config.yaml
n_kv_head: 3
norm_place: "pre"
positions: "rope"
attn_scale: 0.159
bias: "all"
init: "orth"
init_std_qkv: 0.0202
init_std_o: 0.0202
warmup_steps: 243
schedule: "wsd"
Each number is 128 + 24 x the weight over its row's rms, rounded and kept within 0 to 255. Layers, rows and columns count from 0. Numbers have three digits each. The size before them is the row's rms in percent of the matrix's.

# layer 9 attention output, 192x192, rms 0.162, rows 155-191, columns 0-95
108:126097125132102126130133138113087172147121161072135165159118083136082145141098143087135121140139168124120120148123100143122149148123111109044128127144141150069101131144096192114147082128129132159107132095126135129130147133147105151111139165139147149125131087108130094111170113125113174136
098:114131191102068094134121150155127066109139141110134160142126110133082122113136110146115146156100114158104160150169109105147104102152099151080173105141109096078094137142073117118116195082159085133119150101066086140114150144111113128137124122120098166109128102128159080129122105136092107142
099:110099106132095097085140111089141074090112147125100141083168125108106096158117125160106106148109121111129145122154133161089102136100168136153077158111151156120152161120140122115156133142107121123159121155137165112166131140112061161174124090138153131137113124150066135115163094141166151172
098:160082121113167184110151110158105157114141144136166088130136125159176152121136118024122142106096082114110144126127159113189123136149112116135164088113135154143127107110074139141130114148095120127099106143133161155166112135099122113085097126079117125153100142151099140138105145145180117107
100:099128083127130109128147151144121107105125155114126073097132122146117125118086188049130148124069142107160142150138131134151122123170149189110099153104136108160123159126118108143109136144169183088103121120107146114153147134144135134158104151124141117131134150152076089109110123174131128133
102:099105091166169161115131129155166141122133111169118187129089157088117105099163098095107169078173084113138135088148155117151080110097118139140154078125146167152119115122158144161131090162081098130134117142154087111076164164146113131118153104172149137124147151157150141130130124111141096119
099:128111180144152161081106079125096130151146141105131143122077092158124125117128160102116109114157081096179111117121148156166143138111161141143149119123141107130182147111142087162143115137130116127166136141092117139111105135160115112152137131119156132128097105095142120119142102123097085156
096:112169133153128148141071145184142112112160115104127145155130133091103137117123133156080126157175122129110075116086095126115078097138151130092121153129161098124125088112164135093091121152148081139144125116117098147115129180129075128163131126181117092110136124105127172132113112093156146123
099:096075124093116106156088120128116161142140129115100137098147110104095119141081154090132125143097180129106108097136086163126163114156171194138131142124094066129144076102133089118157137135153154084114134153076131143120114123137157115135120148138076110170125125174136112104105181150150129131
101:152128134144137166154094085115130102130095150137120131148074145140116155136107133100145138123113152150100113122169150134132132093162079140097098110133115114128115125135088093120119159112123187127098151151131127118169094137106122136142168096133110116046143151133124130107124111126111099156
100:121093142109173119156108149123154138083123151158155152134091138105133083160107118135126129046138152111137082101122207145114081121076123117140124115108099093116157081102147146115098099145119136112157115137107151115107130121113124180146135080151141111134104112110158065135175109119142113172
103:124143164128149139128060130093140101096071092112159082159100104121107168135129105113141122108154131165128126124146139128100092137140157108104137124138127084131118141132122153110129124125098120152152106144108176127155097139139124145141185106144102154115154123105104142114103071068143127163
099:177188109110144116097095140123060182145117108169125124103126105152139137139148113132145134154114133139149142149121137135111154099092125125164147139145135160169113100121117116139154103138078146167118138096144128112085118129136164081110131101178153141080154124104171151125098160122143157111
100:135104130132090163130094144114127148107168113147138143182196120127124169114118131158151138153086140141111114133093088119172132150121105107116154165125134137119080105120107189137164108131134109091133136130108032134172111151132137137140173103183129149176108118123124155095113112076091117083
100:163174126119093193113138119132127154126102123116107126113197147153180171140136143133183125199121120141118102150119073127125152100116113116097084152130137114131110152123088125110134125138141152110123160121132092124076156137159103172082165112196125092177140127152136140115107098136094149120
100:125108096120146165150127094101094125100148122120129133137132085158085132182121076116084128110109105164139098070095182079102140119085155103146121088151121135151113116139151066155177134132136144138123137160074105139144145160124161114130135079098139100101131110120154185145134103115136077158
102:098158132148144132134106116125095102112158082094138121158144071141133146065130140131123084121107117095150135147055151114122139135110113165091194135130155147110117123129137161172150126117086104113121136110134133082093147153109137080154113164141131167135109100059129099125122163141082138114
101:146129129149118109130105169132157125141114115099128149108118134113115114174129158163064115137116164121126106151154098136090148148124139101112121142127110127085138135129154142107127125117162172075137159131119100131146103149179121151132179151030077075113156114141117203134127100145198163141
102:135122126139161111143121113142173111139142115061140126180167164120148146088127144110161160118098137116128145144140117119142120097158112083089135121131109091090150133134074150105103166090152111143141163114191143132140117107095120124106143157149124100130101132088135157120127147169151081147
101:159142134174119165145130142074145110105148164098117119122145158139136126098099163145091133145145105111148107112152118113163101113124139127130108110135131163077125149135139085092093106128183113111139167124144124079130154130143085098101145153120162138166113116076111098106163181137135159141
102:119163167134112170107117121119119078097092121158132133095126104124085106130143155153129116090135145134155107129166147084094167132105154121139121086118140142125142153124123111144172134129142144117142116163149161101134132116150148134200156166143174174128149120089106155131132106080129086107
100:099078141131171146198116150137129104090149142157099136147126137131140132108135063129132083155163101106071110105122101133117117111169115209076147145126129113120101144121140120163117142114143122120118122106091114132097152145147080124157168078096119135087175132119158098112123087081101111154
104:127177144116090124116109089156168117082155125149141146105168095137162127127140123149153127154085092107122132139100072130144113116146118103123121129131123129137123136139122146136152135123113088115047150108119126174142111108117165075155103146137128207138124117090121143094094113116148127143
098:092106125136117186173125144127122120106115074147088124098176130093105126131118138174080105093189127108064095115119129110093134141122141090131160103122132130107115125122108134151095139143119121059109132156074098110107145144114075132144166119091110097110168091081093149137116074099134086122
100:128138120113111139175084144108118121166101175065099153137064087140124151098098172149092134137088162132138093139118102121164191149129103137084131118112096113095126126135138124124133123136175168135150145128088147134153089132131126126138160121098102128162120144141129117135168123161106134149
098:073153154120156101123154117115152129118123113113138155101168090113171106145111114136124112116058120147102136100139126112117156133146172128119084105103138166121129125130133117144151137119096126143164080144157135097202090149113102098137142105120136173123126113178118170107177164136142118132
098:137083139135065134148108092101153083083144147137128104141147107156133139070121126135141076150091135123132108153094090128161130168157116154110141165116127095098118150111144118126132141112185093147122140155139091120121167134136140169133117138096123094137140127165119096127053123150119135070
098:075159152093123167140156106119134139109141134133139125130120115146112109120092152096126178111094132141150106104095173142162150135146147134118170109120162159113100101133119155098121118136156168132091140118135121135087138125128147126182125083156151119095099156122199175120085127141082105126
100:143161135140172107106138129140160152128087103119135122171095134099135159085168126125190125116159142153115138135083115092119121157096129094134131133160124135157138121127168155154153110127114105174077098135127111171133101106107122158132141115140074112118148131127123168138124111141096108181
098:123143139093097108110121105136138149155115179093110139114116118137150135097144152139168132178141125053124137154126053145173118146153116117075142153109145127127116159114117148112118108136158152150127116102120113133103151143141134121113105207083136131144132137117189127105108121171109180157
101:086143122150139158099174116138148129078095114139131129114149134152181136080143112187107109108111148121093141153099098094164074105096145110165126077126165159135137179147121115158154122128065136118137120150166118103085146116146134153103116136211140150120131180164170159130126180131125116171
101:144120106151145113163138153094153141046088159100100152120115108135187104132125113110143128138098190147120119104152104089152066098129132153127091079125070127103143122119111098106113107153133125122164121165121145140177114103118149135168121104142128113140108153132142161123124172103126124136
101:144115144107145076153117076078121128139139161127135169097155144149182174131091152128199097126119148121138151114107146208148165144157125141123144137132128155098137142139094132132137149091128194125139137161110119116061141113154111116093135171102131087139139125140113119092116144121114145115
097:130117099110140082157062088144117125128151119154116140127151102097113130083136110124075142116124121116120102100087072133111112156126122096111137133116141140112115089114165174109124103143082122149071131160120145089085158151141120128094141135040132118109173117174086134151115095142174134120
100:108101084148137112176067147142130095145134165154130102141167136140108140112125101106153115141123182096155093093105169101128133093161137135085153116132125141110094156125137109112128163119156137136138134127136090130116143095137114134145101157116141085083155166138120091158155131133118140128
103:162096132149133155126178145170113125137099136136132182110123120139145104188116106134098106154118150154121123109141138139112140095124156135180072159143130176098133152124117097123108155124122131159119161131151149143138152111127087150084091096141124082099124119125130152123157121130156142193
098:134167121151114164083098110118132143160077127144140086107120134146108148148183159209102156110134090084127117168129117182104147143125125080097093187110146074138103153130128141116143121128154176127143139103122125124108157146105058130120123082140175140083112123141156103128140101129136152137